Weights of a small GPT-style language model, trained from scratch on English Wikipedia: 5653 steps.
Each number is 200 + 20 x the weight over its row's rms, rounded and kept within 0 to 999. Layers, rows and columns count from 0. The size before them is the row's rms in percent of the matrix's.

# layer 6 MLP down (transposed), 704x256, rms 0.275, rows 414-422, columns 0-127
105,202,236,162,219,221,170,201,190,166,186,171,219,198,227,216,218,241,183,185,261,184,187,231,207,156,224,176,172,223,199,196,210,201,220,219,204,210,237,193,170,181,189,209,174,246,165,218,203,201,203,232,214,179,229,214,194,196,205,221,217,198,197,197,220,197,185,230,187,203,199,192,156,212,183,180,244,215,187,190,215,222,187,196,167,202,207,191,204,183,206,203,214,197,194,169,190,225,208,223,240,190,208,182,219,237,207,215,192,188,221,170,211,218,221,186,197,182,203,163,219,199,197,197,209,209,212,169,195
095,214,190,199,198,166,180,203,216,208,202,186,194,212,201,202,174,192,203,178,220,184,163,167,189,172,200,202,166,182,212,212,167,186,211,196,188,224,181,192,184,199,219,177,242,184,201,209,188,180,179,172,217,197,209,162,201,198,202,183,192,214,168,209,199,210,209,194,176,182,210,167,198,202,200,174,181,196,185,212,221,196,215,191,168,237,209,211,191,172,161,181,197,207,221,163,175,185,227,168,229,236,205,220,184,221,207,194,176,192,185,196,216,190,162,191,173,210,172,208,195,192,184,186,192,235,192,211,167
095,195,200,192,200,190,218,228,191,206,205,202,208,182,212,201,230,193,167,218,183,214,210,233,203,146,190,190,205,215,216,203,178,201,195,215,169,165,192,230,203,206,190,214,199,178,184,232,185,177,192,175,199,232,158,197,225,238,209,223,189,205,231,157,192,194,185,229,200,184,223,236,211,209,193,203,236,180,226,207,232,218,168,227,215,190,182,213,206,173,213,218,196,208,209,204,192,220,185,241,218,163,208,202,195,191,187,193,213,205,207,208,205,189,191,209,199,180,194,203,209,222,205,179,203,190,204,212,214
094,218,204,203,219,202,197,211,186,182,207,187,180,182,220,172,187,187,195,210,198,186,191,217,202,207,177,243,188,198,197,163,213,222,225,177,199,221,199,208,246,168,201,194,177,214,159,185,176,207,225,188,187,232,204,188,196,202,207,164,166,197,192,184,205,240,226,223,202,157,237,189,212,178,218,212,253,201,251,192,191,201,196,207,194,221,239,189,206,204,191,227,198,196,188,202,198,212,213,205,207,194,230,237,193,171,209,230,191,193,210,205,200,203,196,175,208,198,235,202,173,242,206,221,212,196,165,218,165
105,207,208,181,175,225,237,196,208,187,210,208,216,193,210,163,207,236,219,170,206,216,242,193,194,220,218,188,219,198,188,199,187,213,182,187,205,190,223,213,240,175,184,194,214,206,188,192,183,211,192,211,147,205,214,217,208,192,217,197,193,218,209,212,193,207,233,156,234,207,187,219,213,216,182,206,219,177,250,193,191,184,207,189,163,205,184,201,160,209,224,211,180,196,221,210,238,243,212,215,239,206,201,207,223,202,157,190,246,161,194,217,190,201,186,223,226,188,193,179,186,202,193,197,201,212,173,180,192
097,185,178,182,215,216,198,208,204,179,197,207,185,180,195,224,188,149,217,196,207,235,208,222,195,195,195,210,189,210,171,219,232,210,159,200,190,204,203,188,191,182,217,221,202,217,195,219,169,175,176,195,189,208,235,226,173,186,199,235,206,206,213,203,166,220,205,209,203,204,170,190,179,206,202,194,175,186,185,231,206,195,224,186,208,182,240,173,210,167,180,180,188,175,214,211,178,174,145,190,203,187,192,211,168,198,169,189,197,224,164,200,212,171,235,211,216,160,179,206,189,180,222,208,225,186,206,235,184
106,153,203,199,219,163,200,185,188,187,202,200,186,230,209,203,217,215,218,260,235,204,194,188,189,186,171,215,190,193,213,180,212,172,197,222,185,195,212,198,177,202,183,171,170,194,166,203,196,203,199,201,213,162,196,204,205,217,187,187,187,227,196,191,190,197,196,203,217,192,209,205,194,212,206,209,198,147,195,158,179,190,217,195,210,209,169,198,230,233,194,203,232,214,208,195,182,195,232,201,194,197,185,177,183,208,202,213,211,234,192,266,201,185,225,212,212,220,183,195,213,194,194,180,193,226,230,203,229
102,171,186,248,184,194,183,183,198,186,192,213,202,223,198,219,230,196,187,235,241,207,196,189,170,181,198,205,223,199,215,210,220,214,190,190,203,189,176,198,219,192,245,172,202,173,195,200,224,195,228,188,240,201,162,176,205,203,201,167,230,183,174,177,221,169,204,240,199,186,175,186,211,226,186,210,172,200,162,195,219,204,207,236,188,183,222,192,186,188,238,209,187,190,178,195,183,189,184,177,191,216,189,190,196,170,202,204,198,168,171,228,205,176,227,154,202,193,169,183,183,209,194,223,179,185,179,163,231
102,172,168,190,219,173,189,189,224,209,216,240,203,181,187,216,201,217,175,232,248,222,178,207,190,257,192,202,214,192,211,196,218,237,196,152,203,229,215,184,198,206,170,217,191,210,182,204,209,215,184,183,212,217,216,220,215,202,153,255,206,198,218,202,189,230,200,206,193,150,249,194,184,201,189,226,213,216,197,173,185,220,229,215,214,184,185,208,217,179,192,184,210,242,188,186,213,205,177,207,223,241,198,204,217,200,198,225,199,206,157,226,170,213,172,183,177,198,224,200,207,165,195,192,184,191,211,226,224
# layer 6 MLP gate, 704x256, rms 0.295, rows 415-423, columns 0-127
102,209,200,188,200,238,201,174,185,196,203,222,186,209,151,197,160,211,206,215,192,182,210,167,179,215,183,217,204,209,252,170,237,172,193,223,205,206,183,195,179,225,188,177,192,205,203,252,205,194,201,174,197,232,224,206,191,244,167,215,197,213,192,199,207,223,180,213,184,176,154,195,185,199,192,214,175,202,207,189,236,201,224,202,168,177,184,204,172,225,239,207,173,195,179,208,188,240,196,223,184,237,180,215,213,194,185,167,160,243,194,208,204,192,201,198,227,216,207,233,157,202,183,163,179,183,187,177,205
098,230,215,200,213,219,202,196,176,169,235,194,213,225,152,161,207,182,206,219,169,244,171,240,175,207,210,208,208,201,205,185,213,205,182,175,214,191,217,193,178,187,190,235,199,207,245,203,207,231,175,228,184,204,175,204,217,250,177,167,192,209,198,219,187,211,218,215,196,197,192,189,189,165,181,180,192,205,231,204,208,207,199,209,199,177,162,202,215,201,227,193,209,204,200,214,206,208,217,228,217,179,189,189,179,218,181,173,208,192,214,228,181,190,212,212,201,205,194,194,164,181,242,144,182,219,186,203,210
099,190,219,209,190,228,210,223,220,203,207,166,206,220,200,183,225,275,220,216,221,195,180,191,190,211,175,182,255,188,207,201,218,174,210,184,168,192,213,216,166,205,184,199,221,199,225,201,193,185,163,176,165,211,217,186,192,218,206,175,230,160,206,181,210,207,167,196,226,194,181,207,226,186,238,179,218,218,181,226,207,217,178,229,213,195,188,163,208,183,199,180,186,195,195,161,214,181,168,210,207,187,198,256,216,202,196,234,165,214,203,208,221,232,207,170,210,181,196,198,219,226,221,213,187,224,192,198,184
102,193,196,189,163,211,226,192,227,215,220,200,205,193,171,220,185,199,216,220,202,216,184,214,213,194,186,172,185,193,202,220,203,227,219,157,236,183,174,194,200,225,218,210,212,201,207,181,204,197,164,190,195,195,181,201,227,219,208,194,191,205,223,236,190,236,208,194,183,183,195,216,166,214,165,231,195,221,197,192,179,184,251,230,229,204,241,218,204,188,196,216,198,207,179,213,208,155,187,213,207,184,207,224,180,197,222,218,192,223,185,174,173,213,146,190,189,198,191,215,224,152,221,209,213,224,195,205,162
102,195,209,224,203,216,220,200,224,222,218,194,153,203,212,213,211,210,190,194,218,185,188,201,211,212,208,191,196,209,202,173,174,187,205,249,181,190,200,194,229,184,208,177,207,217,263,170,203,173,197,219,193,209,170,190,207,193,176,184,194,175,202,232,200,199,198,157,202,176,194,217,168,220,185,170,191,194,186,196,247,185,203,193,202,191,193,215,194,202,188,224,222,227,218,229,221,198,180,230,195,225,202,200,264,195,187,208,199,198,243,176,197,192,224,177,201,195,192,192,183,225,147,201,201,182,227,201,215
109,203,201,200,220,184,204,195,192,250,227,229,212,197,192,207,173,169,179,168,156,189,200,202,209,194,213,206,199,200,211,202,194,197,184,197,193,200,186,185,191,198,195,191,155,163,195,202,161,225,199,202,219,214,208,222,205,205,188,198,202,181,191,200,190,230,181,216,217,254,193,188,173,181,210,187,189,233,210,206,217,159,161,200,196,194,212,187,199,185,218,203,180,208,151,178,241,214,204,200,196,189,197,225,222,246,181,213,216,177,193,182,218,209,146,204,181,191,222,164,178,190,183,192,208,160,196,188,185
094,197,259,175,155,213,191,167,204,223,201,181,161,196,198,181,233,178,199,211,221,171,184,208,189,197,187,227,186,210,195,202,190,181,196,200,192,229,223,185,189,202,234,204,186,216,210,209,214,204,222,222,169,166,204,180,207,172,239,193,169,187,185,167,176,196,170,205,199,181,195,194,176,172,234,205,214,211,210,163,196,213,208,197,193,201,168,186,220,225,203,204,193,217,196,183,195,219,178,185,225,230,181,185,221,236,166,224,171,177,181,212,238,202,237,206,224,231,186,175,189,239,201,201,186,198,187,181,262
104,222,190,217,194,159,210,240,197,218,183,193,211,185,210,199,218,198,172,236,201,265,240,190,190,184,178,223,215,214,193,194,234,222,159,193,216,211,168,219,202,197,192,195,187,189,178,194,162,242,229,173,223,247,218,223,216,216,220,214,192,211,202,208,204,192,208,189,204,207,169,207,217,208,180,223,204,183,239,175,231,195,230,202,220,206,226,212,192,194,165,191,204,188,197,194,217,228,203,207,181,177,195,175,199,235,203,203,174,184,205,229,211,183,176,208,193,190,215,241,183,196,253,201,216,199,200,180,226
103,218,187,200,195,229,230,180,192,196,204,244,224,196,198,208,211,222,230,180,194,187,190,185,206,208,211,212,157,190,190,188,218,216,198,207,230,213,208,195,190,224,191,192,187,198,175,197,209,180,195,206,204,184,218,243,205,159,203,217,213,192,237,210,187,223,206,206,207,200,185,180,217,188,185,203,195,234,186,223,207,186,197,158,182,210,189,172,174,178,199,220,183,173,210,209,220,207,193,200,194,201,198,231,246,171,219,230,216,184,190,216,179,209,207,179,187,204,195,204,210,208,177,166,212,224,222,202,183
# layer 6 MLP up, 704x256, rms 0.299, rows 415-422, columns 0-127
096,186,203,205,211,188,228,171,198,216,175,212,219,181,214,214,215,216,217,215,193,231,213,241,221,190,196,192,252,186,189,204,218,200,215,206,191,221,208,198,214,174,217,201,201,244,214,192,226,190,180,197,192,165,206,215,210,193,170,219,200,184,232,151,239,194,218,195,189,230,203,151,176,218,201,211,201,199,199,185,203,203,194,233,195,198,175,180,225,156,174,227,201,207,180,203,202,212,207,188,184,206,155,172,186,215,241,195,203,185,206,203,201,205,219,230,194,195,174,191,221,198,171,166,200,193,249,212,207
098,229,229,168,174,204,198,177,195,202,164,231,187,196,195,219,220,207,189,191,194,214,216,209,195,160,189,208,238,187,215,192,171,198,169,208,211,196,180,204,227,192,191,192,190,221,174,202,204,204,189,186,205,177,181,224,200,197,231,198,193,199,226,250,213,217,231,209,217,246,191,204,243,204,179,216,178,193,173,194,206,209,186,181,191,193,186,191,208,179,184,201,189,208,202,213,212,195,182,193,190,176,213,208,235,187,215,194,200,190,204,183,187,145,176,198,200,172,214,191,156,178,189,217,213,217,218,197,201
099,215,168,202,190,208,181,185,175,220,172,222,183,188,221,229,199,117,174,194,148,200,174,202,197,193,230,214,185,224,178,221,225,229,190,172,215,219,208,193,270,187,226,183,164,212,184,220,198,202,182,201,201,219,220,211,210,205,187,248,210,251,242,199,202,179,174,206,176,191,193,178,208,205,190,218,201,200,227,204,213,177,221,208,229,200,204,197,181,192,223,206,210,220,192,224,217,209,205,243,181,193,208,149,181,200,215,163,201,187,216,226,170,211,189,223,202,199,206,221,209,186,204,216,218,199,218,200,201
102,205,210,193,172,214,198,193,216,208,172,220,205,203,176,218,185,150,201,202,228,211,173,182,203,220,218,165,206,181,209,188,191,191,250,155,253,196,233,172,181,212,183,216,189,185,195,160,172,174,178,216,169,212,180,203,205,208,218,219,178,206,221,209,193,185,177,198,216,208,191,220,182,174,217,222,177,179,216,176,196,179,213,197,179,233,223,220,201,222,208,210,209,226,191,186,194,205,190,193,229,168,177,216,162,195,209,218,220,174,191,200,204,207,194,193,236,200,243,200,207,208,172,194,212,229,205,214,168
102,179,209,161,202,174,197,189,197,185,204,194,190,204,172,191,209,193,194,198,195,227,206,235,193,182,187,177,198,216,191,180,220,220,211,206,177,228,206,217,219,187,218,207,215,170,183,181,164,200,174,225,210,214,218,200,260,202,228,203,206,171,203,217,203,213,200,199,231,265,185,193,215,216,215,198,235,189,221,204,142,205,176,188,211,199,209,178,205,182,222,203,196,219,209,216,214,201,234,181,200,205,185,186,162,189,163,212,211,189,208,193,173,196,193,219,177,208,167,146,234,202,176,195,206,230,187,199,204
109,230,188,208,165,169,193,159,174,171,203,195,230,158,187,213,198,212,200,211,216,210,209,196,225,228,181,191,199,162,168,190,211,167,248,227,189,189,183,214,216,239,200,195,205,181,183,171,194,154,225,235,186,182,191,200,183,191,204,216,176,188,214,182,210,192,188,196,191,202,210,230,220,228,191,191,171,192,220,182,205,209,202,157,192,200,196,207,179,220,173,220,181,189,228,191,203,210,187,236,192,190,181,189,176,194,181,194,191,200,256,185,208,218,238,165,212,200,225,191,203,197,205,199,182,205,178,202,220
092,204,237,207,159,205,191,192,173,200,201,195,207,221,169,211,193,199,184,202,211,191,194,206,142,204,202,208,214,207,231,214,184,199,239,248,206,204,208,213,193,189,228,257,189,196,194,208,209,223,221,215,219,189,190,209,164,183,216,212,232,219,158,184,230,197,184,194,212,248,182,216,202,221,193,228,219,181,221,200,165,219,199,213,231,203,209,223,174,195,180,204,197,192,201,225,176,198,196,181,180,232,200,202,225,185,231,232,163,182,173,139,201,193,206,217,196,214,208,214,184,217,207,177,193,186,187,211,189
107,191,202,201,205,206,194,212,198,177,208,205,209,200,208,223,214,191,178,193,185,204,254,191,193,198,236,188,209,219,206,215,205,199,177,178,178,202,166,200,233,234,210,183,209,174,199,201,170,198,225,206,202,183,205,215,185,197,165,186,177,206,200,216,169,217,200,172,185,199,180,231,191,190,171,194,203,211,240,190,196,177,195,203,203,204,200,149,197,185,213,186,192,208,196,170,189,223,214,196,188,203,218,164,231,177,189,224,170,147,191,186,230,204,207,166,211,223,189,200,186,236,232,212,210,211,221,208,190